Each number is 128 + 24 x the weight over its row's rms, rounded and kept within 0 to 255. Layers, rows and columns count from 0. Numbers have three digits each. The size before them is the row's rms in percent of the matrix's.

# layer 2 attention query, 64x64, rms 0.201, rows 0-63, columns 0-63
131:157120165132110139142155121090127107115129111122146072120105111125132112101115142148193097125163166094150153125167124122115175106129148152094146150139159157102133111131133103151112098105165118
127:107104144101112114111155126128138098142140126163116102125116111072108124140148172068142097130148104139127131144140141110120109116095119152079115123146053120134152139150112119157088111091143125
089:060155155117111176153109143132153105127131136138164108128140098103159117098139120109152101135165118135116112132141192100156114137089108130126165127135122160109135147119153112097102138154153096
079:111168145164135123124115144101089094120137135082126129093095116149124143133122140208147126130131149140138155115154158092107133106122160130110155174140155122105097131130112122115151167129177133
078:094168129136158112142162103120077125093081163115123106128142147105116144160134120152108146102141116124116127064168143126154143129127159144129100113121107106083157117098109108158127102129165144
097:093149148120111129108149117146147086118169117109128174094111166111121162175125104141115147152090134122128156142119144126143088139181143148123118158142110099151129132158122172120166166134156115
101:063120123113107140162132133135186090132173073130128156124122119118142135152100101114103120122126114095123091128144122118125118172167123088146150137101093116131111105131158146102129130159110096
089:178092117119143116099091129149130155159133138132109132128146095132167128092154138143146121144141140148131124127157113110122086121040125155136140158134120141112097159085158122116116153114086122
101:066157153142110113182130121090159084110113127144107092150131163075120132161075136130132120098137166113127131105125147107148116111150153128113127135155108130153123119113125162115111120168148109
084:152090118147174090148141105097091125105121151108134108147115102134084136138129159141135158119152128109096172132154129151099173109156153148106106098143162112118129130172100144158146096137154140
083:124127112147116125099128150115118140134163129117138163121117158150142136144127144202119132118117159151130137133125142096078134141104130151123115176137124155133065111116133146112161185174169146
101:178103128145148136120122117127137142107138094109147125131138084159138121105166131118145151124168114112122138155098090146103165162117092140130190081114174134139150148166133110151122123106094138
130:052162153129136116161171135113152105115119126161133107120135132098130124090118091112158103132124122101134121113157159087123144123144126138118118166107112148117137109135178109132082083119167119
077:107172154127126129143109134112137079138136087123146126126128144123174103168136121196132138159127169116149129125175152121077126159096127128120122117120150136121132126121130186114139157172156122
084:170091144101144094106117141131154122160143090143117149122136148114156140116158110124133131146118139118144124131185114113064091124074102155129120166121110153128124149122184162120096128111112137
117:179112098123113110096140137150084159121157121114134182128110163153100125086172122131113148112111103142097150148044093143163141132144120132133121117123139129150128113144114118132155139102136131
108:102115123093111104138122120176170120139148097113117132126164118093140140180097102114109134131058148107113108096120124160138122127157119104169120151116096125114128144075133152102137129133108094
092:058137099116139104138136123144146128142122114149115140109136120122117137196150122119092125134083123129127073106150155114076111130166113143115109150096100103102132104164108138144114143117165147
085:058154107138119105112108119164126123125118146154127143116129191095110124155137110121083138122125100165105106099099140118163100100133160122122108120140109076116148142156088140125142133150156149
082:157086098097123128126133112166124167121126112115113143151142110147114148154134127084093156116123093140135097138097090161139132181159108112152119119088119099149146123141111096142129122119061110
088:061180116154110134114139148130111169093107142150134148134115155113134112122140108146145121106137157145099106121078138081108146140158088155109115124124133141128119108153124114115112144150198131
119:130120166159136167109117152084119102142139137138153119120106102131141117104148156137167075146157124132125147155167163101088119097081130152080144131156137141096112125165127106128103109113149154
099:202083093137150120137136100113128153136129143093146116120117071158106138118150166110142117111174096131127172143143117158126155129113098121120135114138138144130128150132131062149109127120108146
089:198106119128112132108096120181151139164111120092096137126125144140155140194132157135093120119128136169155126138122101129108093136106136129148157134127105110127143153101123124130153173102088120
100:110133152092120142117148133121126091119159131115194125112139129118115131139095087133173123155093180089129132128137151154095160099163137113130135123137129145081103110142155174130133098132168120
081:055157155121175096149157136123141120109111144157148113151119156110114135104117106120155139135125138116110068118138158091103146118160093167112115143136113133107117121155176120138089107131143140
108:102161165112092129125151123118144122140108108147103097103108146093132109138121135129149072124149167150161118099144123061130143128114168142110153161117111132133148100136117136141147146112188089
086:161108113091101132113176093161126145111115148127141123128133129128093132157142129069125125119130098141136120106116089140144139141120141100123119058114113100130166117141091142203137124104131134
099:119144127129094145138148123109072135085105181119129088147094175111145140107131126151121166141180128118141112114147119126185112157125143121121086086144156121120138103125119128134132121170162133
102:131117142105122151139163122138139115117133100134170131119151076136137116101118068093160104126132117076124108112167111105129148118131108105139158102090110149074124106102153089142094097115134117
135:144110106119143076118135093171116125110135139076122169111127137133088155152145127142087185112115110139102160124122109162140114130152129140141110125128128092115141175141110108161151183118144108
106:091147132092096133120149143134138091124173082144123130127111126113115128181119139093109119132117111124132113144093137130122120167184112092114144111110076118160156095158088177138138126126125111
095:151133148116123140125072135123137146119147109112116148116129151122136094141063122115111130152113103132109106119093134157180158158125125078138146090136166121164156131098160145101148120168092114
119:135141124195140097121091165113135128148140155139119125160094143129158117105129165161156121159130114141131139139141154090123103132083123119083120159127192135134112120135124152168128140134178118
098:146154097143170116166148104154111121141135164130128105131097108155098111110154115136129121141150178115127162145110133129102115075143130174109138122134124129120097117163150093160095115098179093
173:108098143072101176156178094133127144117110105124128143095136108116117153168139108087107142092114139120122115140146102154139143126161138143172141109105092107111146145122128105084156108131088138
109:159126157154138108148109154090139123142161103105117124169118113108113120092105175122143117108148156135131135108117163123110141097074131121112129155137168110152126147141113158168128112060169137
088:096119124181126108109118130156161119123135122129090150129097094146148166127109155165127134158161133114111101134133197144138112096103134117124102131108179107118098138142129134126156154180145099
126:122132146163139103103124146127131117138174149098113124162138143109102117117129165154125128122184182142129131118123200144122104102106122137112075144148163118115109118162120134162114131096147165
104:170150103120135137143130122083080153104113161096132082130117152135101135117123136149118150115153139108141143121120099152140159126129122131121089112174165117111141153134190084135090113118083142
083:121167134129146102101102129141142118115161133126120127151166153091102092184071103142075154116135114143132095101092165143179152123159138128134112124127131118150152115138155126145110119144091142
091:122131146123126153097072136161150125125124101155111117107095104136151118129100140112139113177115117120112104101140146125133139129129124098134167120080111136153146100120104128095174122174132051
110:140157151144157105091089140153139130124141150161120130120148135143127052126151110132142095155135193116152134098102175134126103075139108137121137134105159134134135096130144134135134109127168102
103:138133136091127115152146121081111148114101148142172114110155137116108127144152104102143146100103140126127152139164075147129144148134095155117111132145132148124180124101184152156105090100115172
093:075119142130121129137134121156183100139125115161144185095109115111123166175149126091140152126116148173112111150144148107131133155144108119131116129115093129114129094102110173124156112166152103
086:136112122115142113091118111167159099134152090175132127101165095135123121151122077114102122103116079135110103100119103135147119139165115149132148110097086122141143102123133122116121128188111081
103:099179126135149122098065148145131129116116126112103164127115165107130111153074129141095145150139136130165091115070140117148144127140123104135108116117137087147140156108143143073126141128098113
093:102120157115124100143142122152144096098138105168175137117173115105162134137132118077134109112082120132135108121112141084093113149098096126147159136122067145147124116123084155117108113103112136
102:138117129111121096147181110104096128110129145146171118139136123108115114097160137122143118142099149128125154138145105131084104147139111160123129146163059157123130113138123123153109095073122189
081:174130123101131147150158107095108143154131158067143125123160151113084144127151109106120151085130168141130172139158094132119148136135141148134097097165138136115148124124145139165109105097140170
071:109141105124131103095094134155116098083136105160122130112137112102143160143126136113125101132138097093124079128045134134122136148149088140143140133100111094116147154123148134075103145119110157
104:155137110113135123148134108120138118121127135115153124094133121136128166161138124097153128122132211082133132167177124160088119132119075160133097105144140131101154096145159110138094110115118148
073:157123151150110131164130122119129164156138131064113136141131137087094153138088179130108159082148147178110147144150128132133158133117141136138106115156176113127114158136140118177112127110129155
085:131139108120130130148138127106187158207152127082090143140161131126130123166118108092113142097128147114144124145119132120114120163074129129171099123126078131151122122124104118111110158152130122
093:111116161120155145145141117127110122135126136188154119087153112112134121164135127089131112093134157094122143125161099154119143096163106170112141140120154096121123133157153086145097111067160121
078:114138134111117135106130149075120077120120070146146105137117172114125097147135142136121140086112082130134096102112093126158158110183142105099131101110149102120182130135116158110132121126129114
087:138160135137137120137137130141152133139112136117158135118147162164123114117199084159172095111121142142133113114102168117136116107121103085116140102135184170095137111157140176152107112119123134
099:130149130110142102153133121124131128113153142158151137113137158094094122149173117093131145113154159158142140150092127162139136132160080166139103128142115136121149106123182134164096077110110179
104:112141116175137110136125128149129142137139190097105109161130138106116124137126176167114135160181161156121156133122181108137106111096137140120086128163159124114100123158116109150105147149149149
102:154165097160149113129057149113137119139120128114079107158102121119117105114106169128120117159173112110135138131081155108121115104075129104114125141137153106173134150140124147122128128139140083
114:127110102091128120148123108107122111107104131126141149111149139094123130134116128122099145130119088120107130125104079150152128176164103132138102100169094131129162134087165120094101107169066158
085:120089105125149124138148112148154103153146116140126175103129083135136148131120119108128114132111193065126136143143120147095109144159112179139121115109066114145119094106120096103113128123150115
099:082130148146114123134154130137103129094144153125132088173129157096120100124135186162120114133164133153150131113099167131130112086133163140112130160136137125116106123191097108145120126091132167
104:153131142151125092142123133119122122119138153106134141132143136128108113127115137176130125140134169137101140125153176167141108115139113123092112110166214116105135113141169155179116106123130183
# layer 2 attention key, 64x64, rms 0.2, rows 0-63, columns 0-63
104:109145167154162100147125128105164118159091141135109159165157134117165103113094102141134127157095137157096128133116167106116147153124129118126105090116115196119159107128139162116104100114134105
088:142146142118117118126145121094112157150116091142153133129169080131137095167094159124100136114140152164101070174125159172100155116148127159107136146085134115154113145109116099151137115120125128
083:127166106153137066129113146148138151112080149100092137127137108157140135157114122181148142091135127157122124116113124091111125115085124115125083133112119173137150122142145123176095112083128125
097:118127075150125085116096121159154134134098152127087144166117123141159143104122110148107122136130090125098166145113137149138136164123109107122154122118144166095169118147181131089082111134128098
081:154084110119122125117123125156152131139128130145096125105112087102160124109140131113108128166110115104137172166169111138123109158135181150130111082098115127152129125166111148071129129166085118
102:168126095130158135097107123128106161129167077106150142102155083138175135094112134157093144121154154136115138138120123132077150135150125116130130144111178126146095132127123080156137119139141087
092:193131132148100104118119100150120153145093129092144098142109132162072094100132135112156113110143166112125103109095122131130186121138108109170136157144143110138133139144148084145136124095136145
109:051147076137073108094160142160123107103148109097116127117105167161118135162132139137134113126117089138155108130131146111118102147141137111109140138131121134125146104141145149150120181108167128
101:197129121138198113124089143117146151161115131143130144128145103120160116088131107139134117152142111133110095135125132143130160152108133121136084101116138135122156150093175096143138076100145127
112:128105156105125178148154098117148147158092141156130125142139104119127111107106129106099124165093136096129133127119141186172133158140160126146108084132134151150133123092122144080151108158088104
087:117119110138102116090117102168166114142120122119122108144109156172119120100116125181111123144140120109161149147125135176150101143128099101122152147155176167110148130149193144117095151123128105
107:055146151119104148175156133116119107168121169136142139134119148118143120133086097115114138137081142121136108094143162091139087106092133123133095166142117145137107092126092149116112127124143121
100:165153145149141084150095130124157154119089121092116143126156106131149122129139108115201123129100161118111155127120112122125169139116102138138095090106128174155176138132106128147116103162138109
120:119121113130128096129105132131174140156088158107101100129169126143126133097104155175143091140151097131154136133114130095168086137091140096135103132144150174132135111154161157110095134116124087
082:095125108124064128111149129139125123135145095097128100114105143166096104124118153123172071160105120116158129136132146128155109150151118093113123123138146179156144091132116148143119180133155100
097:108150133107117178143140110107101101130162120167173131101114118121139139151116139122098149123142172127136165146136121165110136095170113142107172156142143097137082145114106158117164121160118169
081:157112088147125103118119145130104123113169108140121114135095157128111158105169163136145156116156119109148120135136111104109126136119130110133109143117136041136111166129133137131176177158143172
079:160085132146082141120136112183124137148111093108136093131115127140115104092123183086140105148136139111127150175100131162141136134120132109136130139122153130176137160149104091114098163135102148
101:182110133112138141142100121113112158131110140105131119067124081136147146146118168119093121099156086137125133149131125165164114125132137125118131140089122082148100158081121116118137120142070139
165:141097157109102186114169122121100113104166101142161124124102122128106115128146131078126143140096142113149120112143114135110121101122156159143159135165103089155073133132077119143171136124131129
082:139137158154159117180090123166189121159121138127138138120146127131183127119120093163119137158146140122139168113123135135130100115076089151131102140119166164112149155116148132160101121128119148
082:099159124126117090133129094144146161127076140087127149138153121139130102146091111141122136112115143156095128131124152131130146146138119116118125118109128225112154092129143114134078100102126093
102:046132132103114142109162114113117107103133126143121164154134149150108128148102109118096182120079146117145084142147142150111091124156127155123117148104107131107094123134089130114122166150131111
100:109089111119116144094136150131089077124178109162139106124098125145115120125134141097097139133140075157140081152128152126114117117122133098117151171154116075121108105155140097109136155095137118
094:131161149163114103148141110093144163118129127117103116147148151131128146101128155205188134097143186143125179119122127123145145143137141131166110086120165155135130130133125141132149136158130118
092:129128159150116130150137141153164149131131115089115128123122118140157146123105115104173097150066141092145153103150105138147125150108118130161079080123159173172147146121118145149098141144113101
100:162136165156164104126110148102140098167108135156139152146154102119160093116137126121123115156142102176093124155103168119111150130098118125095125123135108128138169130137148098131129056097130116
139:141115204109137157136165117092110111142153114141154128122151098106124103124148148098117127130127146157132129151137140135122135091124172160129150130142102078163109120149081096117168095124097112
067:137110138111182122133131150118148172160114156094112135067151107116134131122132105173105102138134160127131146118132109100140084116171162182118133073130123122122110107156118153140148121109104118
088:117178163156096087151150105123142125109120134115120137136128143138085119132155130119195118093122182147123141099138145062105182102119128140155115129119117132142146115166106117133146112123131131
091:111113108114130155118148140114112114102165109163129119134120096155159159129116158091086144142134082107147143135152137150130086152138135111132126163114142082151076150121106146096164161176105123
097:182122143130123131137114105092111150168105120169165109144154097115122100127111168139108126114171181163103096153105120150130154100140127144125146154135153102171099145132120098134144087125119142
110:099098136095110157124158140168125127097121068131161140099092118103168138104120115112122153097099096117108110099123089111130102176146109137147137132126090132154096155123108126099158105147110111
079:126144111137173075143126113110168134111129112082123145160173107116118142149087129168125111124108147163082115149125122131104114127160116106170127137116155178102148142126147108115092103108101143
112:139163078154097123120155094099125176138090160153112118131146171163082111149123139144161108116123179142115115113153144144132126103119154104106098124137154141126154106088134123155115153135156147
078:137138160139102165136108148140112113146134138182105125117083157145155112105151129101132135149147102107176164121137157128149134139107129127081118137109124057171145120148109139137149152131164097
091:145111131126141122175144114104174139147116126119116141143171107110101125151146138142090113090124149153047111130125142169091105175135105149168104142132118134107129106104142130103098128132099147
124:143170116148101111135114165106146174150124123077114148160146168145147136135107130187093127137108096164106142106103165130133084169159139081167126126114137132118135115113127147132119136143112130
089:173115123138151112140148126101109173130124138073148118148168114142098136151120137168093115105151153172094101129113110168094130170126147141164113118151140141093129104138136134124121143151106177
104:093107107108114113082144133111117104095131131156156142091112136110097152145134101118149147095146142103171101089146095137105141138165130179139141138121082108086108107135107161096147138153146130
122:146066117115120134103135142127112191131113087110127125101130100124135145130137136118100152107134117144101084139118092119148096113106137161166120119143097108136087171104090118113154131179104112
089:146119125122114150151111152163148133096104126156110140158123133135204091102124140116163150155089114138100139125086110078184105161132139073143118124128121111128100142140125130116122130122137094
090:144117098136155131141144136162095170121087105102127091091124146134147135095088135153153083123115149145079106092133107101129136140062145119117103132162134161128138133110133131167092140117134129
081:108102143094141129148123119128139114114154118154120134100153102117149128122122118097147118112112149107188107127140123131091170105065120203142153141122136118120125177124124132134082091101141141
100:177129156143127161157117152125124155119135129099100150166142127161194103100121128108131149146133127166125128124102155145148145133106160091140134114113173124147146160113166091122134085092117104
105:117112118128105147103133164155154176151095125127114124101131139122177150130144131098113119162086100133137105164114132105206085106115147117148111122142096136153090164124121132141132129114103099
114:144103120112137145102132150154103130098148110099164121128084129129139150125146116109158152114174101141110115088128073109114117182132111121122134106143074123122117127091117113113186137176129108
110:108117147128159149120130162120146125138157143134118130123152089132113153111182151082147114127138126139110115191118144130171130100064122136098121144157168148127144136150184124146109130087125142
113:122125126152144137151121093119129109143118167173139112127166122151099109153117139118143106128153167116151131150135139154113163076079126153083125139151194114131146134162148125161095124110141164
153:168110167071130140124177108118116143094104126099153123111138120102112119133151121078165168123113151146140083163135114140140153129151155157153131097115097141128119146092082122115131112158129111
099:093089130109129160111138171130133136138148150130164123139122146138122154166164108104120116147161087127137133123120062085133078150114137099129144111172100137159117082117108149109157136140104124
098:121103104099134143105135166119088135124119184147120145114158144144128127126137128132171114151102141123204096137123141138136156162096154121139090138119149153112136113117141165144084157124157170
106:146126162095127129149163120106133132108104104088117145134165108101123130172147125118098178103113115160118090149117143149113126184156131143183103124103098113118151118104091130104152130158101127
096:148123104137129115117084123142109086143143109142079121129102121121113156087110155148105122120118131076126127145125171176111172126138085109132087113123136117125131192114145120135151152089118159
092:098124111139136141160157146144124136109124126121091140120133090105125146123142110062103135114156129143185115152152133110115154150066149170168111147085117105128150106125137147125093130102159116
101:178075146119160133117114118139153121146131131145126149111112104113160126108157104093122103143163120157131118144133093096134099128149131166156156125149081105134085143128115124068115101116101088
117:133152145109168107123124154134123096173159092128128109097160139134121133099129143178143074136149125110112133091140136123147122097113160117100107147160156159114154118117176121137086137076121147
097:108079118130138162147132128118081170134126119135123107123139125160120123156080116124099104105156157124133080083133086159094129108066151158124126116150166107152142147113134115116116115119117154
076:140160101147143084097126112100115150099113128073145134150164125132099158140110135168130130078142136172108082155111138145092132120143169113131132139148159122093153113158150133142148132126101160
083:112115087125110103120119103112178143108110138117123129144140146121116143142123137153136091085127131129049087136103089137137082154171118105167148118145104124101111132097135126082125126113101116
089:092122138112095145111111112160105112108127118140175119107100152133145141135129095084140112122164099101187098142132095133126140116134125152109190135121137081161112164139130120115167103095137117
084:149143107151091144145127117141102163142097164131123114152098173164105137122115131092128122170134142125165143144143144128125176161125115082131102117086176129171148136101123127169135148129166138
098:144133126153175109116118129109117128148120155142129120149162098128088138159147139164088124104198144160118126151123124130091107113088160155100132150172131094113135087159139140119119150137110162
083:144154139115152123131161109129122131124095087076188143096196141126143121139134131167138088135123123150128100108124132140105122157128160144157122168132165163119130125134121124147070110131115149
# layer 2 attention value, 64x64, rms 0.206, rows 0-42, columns 0-63
101:145154139137139126139139145076085138129089107107133168141122132125111143070152143147106156104071131155125149082097127107126114164152136117134121141123123117191122149129118173132145163128148120
075:119146144122137149127124147130163157163133103143146158129142100126163102147175071096120107117141133137143137127109137107101127136126142156144139152087094145193136075089129145105130117135084102
120:152129132116116109098130107156099069108102125153179123105133172162113154064135142138149155113153139139148114097116110119118127125121109102130136076124163128105134135189142143127130100125150144
095:149096122115147118115116127105101158148158114107116132148171126108125156148148159116107150119131137135161095183114152172103139140092108103128106149108180112090124144165127068138131128098111148
109:131169126128108148142130126119135115065084117150100102104111120113125129139076128139132160126141091117141166109123082137139105133206104108121154131138147129126140148187124132145112107113152126
089:108110134145135136121125105152183133134132129150118200128158112152145138154154105101111113134138146148098159156140136111099129161110113146172152091079123128136148079107144124123133138181108109
120:135130136103123115138140147117114133096101093149140080125128156084133127088108152153131112090130121153168120064104099146166105120171126123129137158151137133121121154162124100101115116067129139
097:160113117096129150144106142121118149127136104128100105099132082107150126145104127112128100147150094122160117159159086151120129114161135138114144179117163115090121146121110075133097116076142176
119:058135128134089102143163122133139085125153128138126117153136173109105134183106144117131162122096155112105092129134193134112136117132126151123093123145084135099113115126122164138137133139161121
080:119128141139135124186146140118157172120137070140135109155165115089162131150107137119123117101120107141126106128084114157148162165129126130148131136086107146164129131139132104129114092102071094
084:163124129150131113130126120094086118133121150100129086133086122118099132105083182164135157138134137120122138111151129141137149100125137120091100148199142113108097175149100145156148143136152141
098:170127122147145121118108114150138149119129167117120116101112112158128111105140139133146085147171115119128178155135121147170146090100121114129129118162180126061128155136145063142109126111128127
090:116115135094093135108141132118097096135121138146153102129085167098119142122103159149125145123118152128131070075178101137133106095140159142113120158169111113130090134132085155112145132135143163
098:187094150147162097131110136144132150136120090091164123123113087094145117097119143147130120114154150143115150118133099162147146121079119114129125143153144124089100145139117137124166103130060108
120:110142139117131131101131128113098119121130156155141135120100176164117121063182141117140068142120136141169123083135162112182128113103160127134116123135150134155136105117124105108104154111164142
102:153145122170160128132135117103106172108111161119104091150112124158109138113127163156129119114121106128124147123082150136186133122113122096136107092158125122162136189130149086157109137124119087
106:108158124115130149080101116153144143139155166135102125123125137175140101162173095119140123162192131114181145169126148111141109085097132111120121102143144128125164104132146091119121128141118136
087:118100107123139131134134126153160160126135099161102150127176124130154145152178107092111090118104115119106109149127134130135120171122109135168161099067104140167159109088153109121100122129103118
104:164095117161153108161150115144097131152095136097137155107146119143115166075145157127130136108101134132078150147148141131110131152096088123145122097116140117100129185137165144180135115135131118
104:168099093156137122107121090125137147131135134136104144123166107171113154140136120120124163118141142102098149197146110144093162160122093142143141085085161114125137139133154119179121133156122126
110:145125117135168143118137124095100161128104146170112130137134147165141151078170166158122092113141141150133094090155117124156100156121138145148136098116104120191122150098135087123112150140114142
090:090139135144113112091138104151145101117142166164128145129117169163102115150166092123128115148110171114116135100120186102131125123126133139141132092125094133165153090104140173120130162172147134
104:151143104145136158165137129088100166135092125107079138133124089135123139127126140141103154135075091115108135147138093123121117169164121105135137130109121115201152165108135146170126145129130110
105:140131112145119119125123105147142096116128159116128118090120108148104128163089110126139171146142130097108174172156134129102161118139093121111131097143162121069139132167142159182146112157164132
096:116100115130099103150145132102106091110135123122137078145116173078102151134063167136136157112103131117109119129152125156126163136155104146112119142168132131077107152149123145154124118109167133
090:134096097143118137153134107131113131127134153130093077129133126136109169150107172133126153127141115086107122188171104155124141142130098125130127085152142111091142168156148097181100118126148140
105:156149157125145124108129140107118133109080107127138163128104135128137119076152127150111119120114145169140129043090121117149101134149145105138136148129116126202121134121111146095161159136114122
109:109149114121107147168151154109101139135126127094115052141109122089115117148071146125134142133109085087139101139109143131139139103143140116095111157161094135123128168129124143152111104085149113
113:206132138131165125130103148126110161156103109102162121100102087107141095069134136146132125123146121133136165110107085124130133103104127101105140152159155123139122163149116150132154103112099120
092:140112132121117119155126142119111097125147113086151093125101102085106120122055152133138150147106124111116137145147128150102161105127141134101111177170155132072097142156100151151142111104148136
086:152107111134131132079101107151121138128154177138138072121098126159118119149120144143144109166185133086126106151156125145158133075089140118110119095188127120108113138134125104135136123136114135
102:188064112136166116112119117135127183149145103141130097136151102140144145120145146121130107113146146116108093158164102164128157140101122135146156095102126110142116151095135088142124115119079127
095:132119132108131124096148164139116133116113103172115120114157195079146167121183132121137097097131134139109070110128134135150119130127108121136155061110099134145125124134135120129092162139113144
098:124113115132120133162135123166144114165109161120151094152107052116137114128076155140136129168150136097094128174169098130120153105103170119116136123165128137095110146126119133149141124123153107
095:144073130129150141124165133127105130124135139101146108152120107124163160100133191137131083136135114105110085141189142152098125152098167134142140133140135128121103141102106072104130128104132153
083:139090133130167135137161144105146150106118138122101107145127111081153115148147184131143077143086139118105125120164151120119112140148175147128135144104090132175131133086094108098127163141142135
102:153157147132141121111114122097121160110157118111121125140119142110114092120118087107123120097097137142157177100039150124132141121133113139133098185133107126168150142105131112116121091123090136
097:124075120133154140100141131092113126104137162093098110165119091136147154135135164148141115146134133107121147129163136127120113125139184152108081162157125117144112131091095071103123147121168137
100:134122110112150133083137143138112145121139132124131143111138130138154145107129105124121105115130114163118073140071122123078108146158126173133116125099102132150140141111137042095112085117099150
118:104128130136118128132114105107131104156144153108125117152104118164095104148119102129130157133122120090156180157106155129160127098113133103081084190182160118088136124137116165131141107126132113
102:149139138121123117147124130173149135177128086164172146105139107118136082149140114103116138139123146148120093131126115140120139139082111125164173078085106132112133115131123176144143135147083088
117:146127130138138117108122120118129134085148154131096083148111176147108149116149103135155112089120129073142172084115155150182151107136116107101092137168143129129126143093139141131093157112137147
099:110101114119140133114143138118122118151180141117126085151125152120166139154141170139140101105143119094121071163123129120089109138139159143111085161125122134146110122117107075099105073109120157
# layer 2 attention output (transposed), 64x64, rms 0.21, rows 0-42, columns 0-63
099:137112116097146150128120164136100149107128121156106140143136144118075109106124151174136173136099125143066152104106176128152145118138132153147142128145129147180103083130144119128109149094140162
077:126129141188159127130129127134131101168142079167101158142117140128122084135141104111119099142129148122144116135097144100053094152099130168090107125113103126167129124146125150110123115150114148
117:152131164096121120102098163149125099135142125152133125126106150159112144083149146143138165125127102176147118091136149174151143086120113088136145113102151114078166117153105138112151130124146087
102:132123182147128086142176121148130161107123108118115100135161144112194149131124119100150123146147072137150128158117166114119147114137088129121118125124145108116106147123104069165116105109133118
113:146171094108116163098096153115143088082135122134181120095130111130113115126120153152158144081149156132139150114149122118132134128180096139158158165119112162120156097151133129138134113124124167
093:116129131159160148113104098128175150146107092123123193137179157141108122145119105099131116121141150140118124164102105119096126149100124106162133089077113131145138126105146147129149124161083151
122:144125151085131095117142153158088118108142112176137088100099120109160121067157156136114114111098121127166121058150138128126120118156111151127151175121119130119123107153112118124112127121155148
099:143157121153130091154139137127120090114133122130123098117164088112181138132145144120120070124158095111163129152164102115092097115171112155102152147120109141102109131156088096143121125098125152
128:059142118091075122110160116152138140129110148110158126129093161103152167187120130114090150149100152125118135132141155114154142134140129124150106133140118113108127123088164168140146128151162126
082:121118161162156105133133126149098130140118078155121130116112128095131083133118138092133132126102136118145122110130154095095124157134093192112114142093089138175148160113144122161110080162136137
087:136109099094093132129148126100121149115116183100131104129097102109125137136104157166138152107118107156096149116148116121195158115130155121103126148189171129115131135112137104135120146090152106
100:184090134122137129146087123075145138116140163096125112087126110133127115101111141105174105076150109118173132143124074172157127114106137087132106127133155108111150130111138114139128130136129111
090:108151095081080103130188108152101125133119149142130135143090110133154169114148128168070124123095118134111109099162107106136115120134150112114145144151153125093103134159101121104127154100137113
097:163064142130136103131147085133119152163109113154106135098081105084129090125114134127130136088103092161107135099141121127137153123080142149086132157137165104127158142115109109117142119136123106
126:122141150104130118137119181102110104118157145131104112134117149152129122065136151119139098166099119129171101111115121176159088122107147090135107101141143114133105096128126128106090171097150102
108:158106134120157160118117132100116165089129152090121101112130117134106109124095142133178154095121136106126129107103148145176152137131121118157101111159121150171135146087172109164078117139145109
103:143156138153114148124105102087183100116152140108141110129121152167146134121125079103166112146172158119184098160100109151111095127112144083133105113159144124107129133152118129106118119149116105
093:120136161165178132135112134156123136137124079128124135132185135152131131137136112096126104155143138098136112140121149129084114151125088138168148099078079134166114140107139149150126115176096142
102:142075159132167152133094145149106166135109122103116134125161138130081122132104162143150153123146097155104154152131165162156175093112110117146133104117126119130142131092158145171155113143117100
111:146133128157156143113096130118150157126120141089129132142187129157104161161119117122169152114171122154099149177119118119137169136122088116160137095102122135131147147105149128175149134149085107
111:153134157106178143124140144122096177113104143108086126150168134160121143093152148154121108125111144147117091098116124135145111159115123109147141094131091157155079156123158115144082140130114094
083:093155104119111161108111130124171145129130151106146149130108166174090146128128098129125129168113163126125115123095131133150136142107157084171130089133143128140145114087143181108136179150101130
108:138142111140158173148115147120107141095124112099128126149178106146099119145100142162149152137150131115066147165126146119129144139166107146161148116145094158188101130122153115170117114125103141
108:127140097138106151122082127101175112113121150090158132108125122135092143168092126136162160105175118154118157171140115128158164104127119101135130125138150119100173114117134146144189133141115112
088:094116133087106120111134161136097131114128157110163088143114111081136153148111169132124157122121112153123154113187138111171168117154095156128133171132140119091122124096142126161153141121163121
091:123142138128133149134119122129124155101115144059161102141169104152139167151104148126142149116169134127136132166167110126154155115153095114172141116138125138107123149109151112194144108146117083
104:155118106091135129117158132136130128126131110176105148120102137126103104081139128169117132115071121139085123055094142133137116136123154118127162141140134152168118095138120122087097158101127154
105:105124122136111128143146149139084095113143142096159071123110092108147116156105141140120141141141126080143143133161155120136118121169118169100106159185102144139124142140133127159102094116181120
106:183085127139138115150114135116106121153136119166120114116089094110104072099122142161151138103128089145115143104127138127128150093097143147070137153166164129150151118156098113113134115102138114
085:110111115119080101145147139126115102137132153124135105129091090065147123146112169134122141116115092138114164141169126117147150096135146152081115164160163099095143117130098113126155126093161123
087:147139097114097121138165090103139140132134179074128097121100088154157165140131107126111122116135119110142104132138087128160128138101154087121113110167158126091140158130111114125116143126126066
111:157112137158169086137161107151100174166108123107102101139153091137151156129140123112112109127122094143115108132139115110115146152106099137116151092119110131137123188100125110161113130139087077
092:128122147115134147092158158146113132109099102158165126103136165124144142109183107106137090150128122115179061106143143103149110148119092131144166107123105140152094130148112120142089148146138131
093:115104151141104138164136109114131112175131180103113118169135057119100133126075142128128141106137130126103133159148092131106150113106169123118132114151114149104152158126159147162160129127150097
099:119091147119141145144170111175114153111109159098078129168124104117115160100131165125130089133134109139146104113165119134109106140092158122130130122138113141115094149082112089113116118073160126
084:107105098144160147161164089128154145110120115109143119124126110136108139131144166154137069100095120109138138119135125106134095168097160129115138140140102176146081103088155121108102165110136156
099:159118106142139093116097126128135119106193107128167133127128152120142107117123102127153112110100150133132165098066147113132114150151102149133097169138133164160143126082111110100101098121130169
098:105094108128143141114160088134128146110127163091104113152126098141116167135126165167150113107134100112128154125135123149130129137135182124111090150165141145123067119093159083099102148117148132
098:143127132128150162103156119158126115110144118117101157119159148161135138110162114123138092126154098143144088095094122095107090140157121128145125141102093168129091158115085067102110095124118136
111:110119131127116108138088132111128118142173162105142100140114125121122116147095107132147167136116145090112176157113156182123160086134137125100084157158186108088158118122149138124146109130131116
103:130143132155119121157121137126155122176119100164129153128134118129128101149149084100095122143123169146121104133133118093106109141073104132167188086092113119127160139145114161147153146143106094
111:158113131126144082066105145124105144094153146131154065132107143094135129131138130128164125122116123083148125091120140169155172122162128142100102148169145102135135121097150140129100135141154122
101:101086140124131146126147123152109101116162152093109110148103138149118144116148152117148110122136095111146090146136131105086092155125147158111088148130112161128063133102101079099113085117146121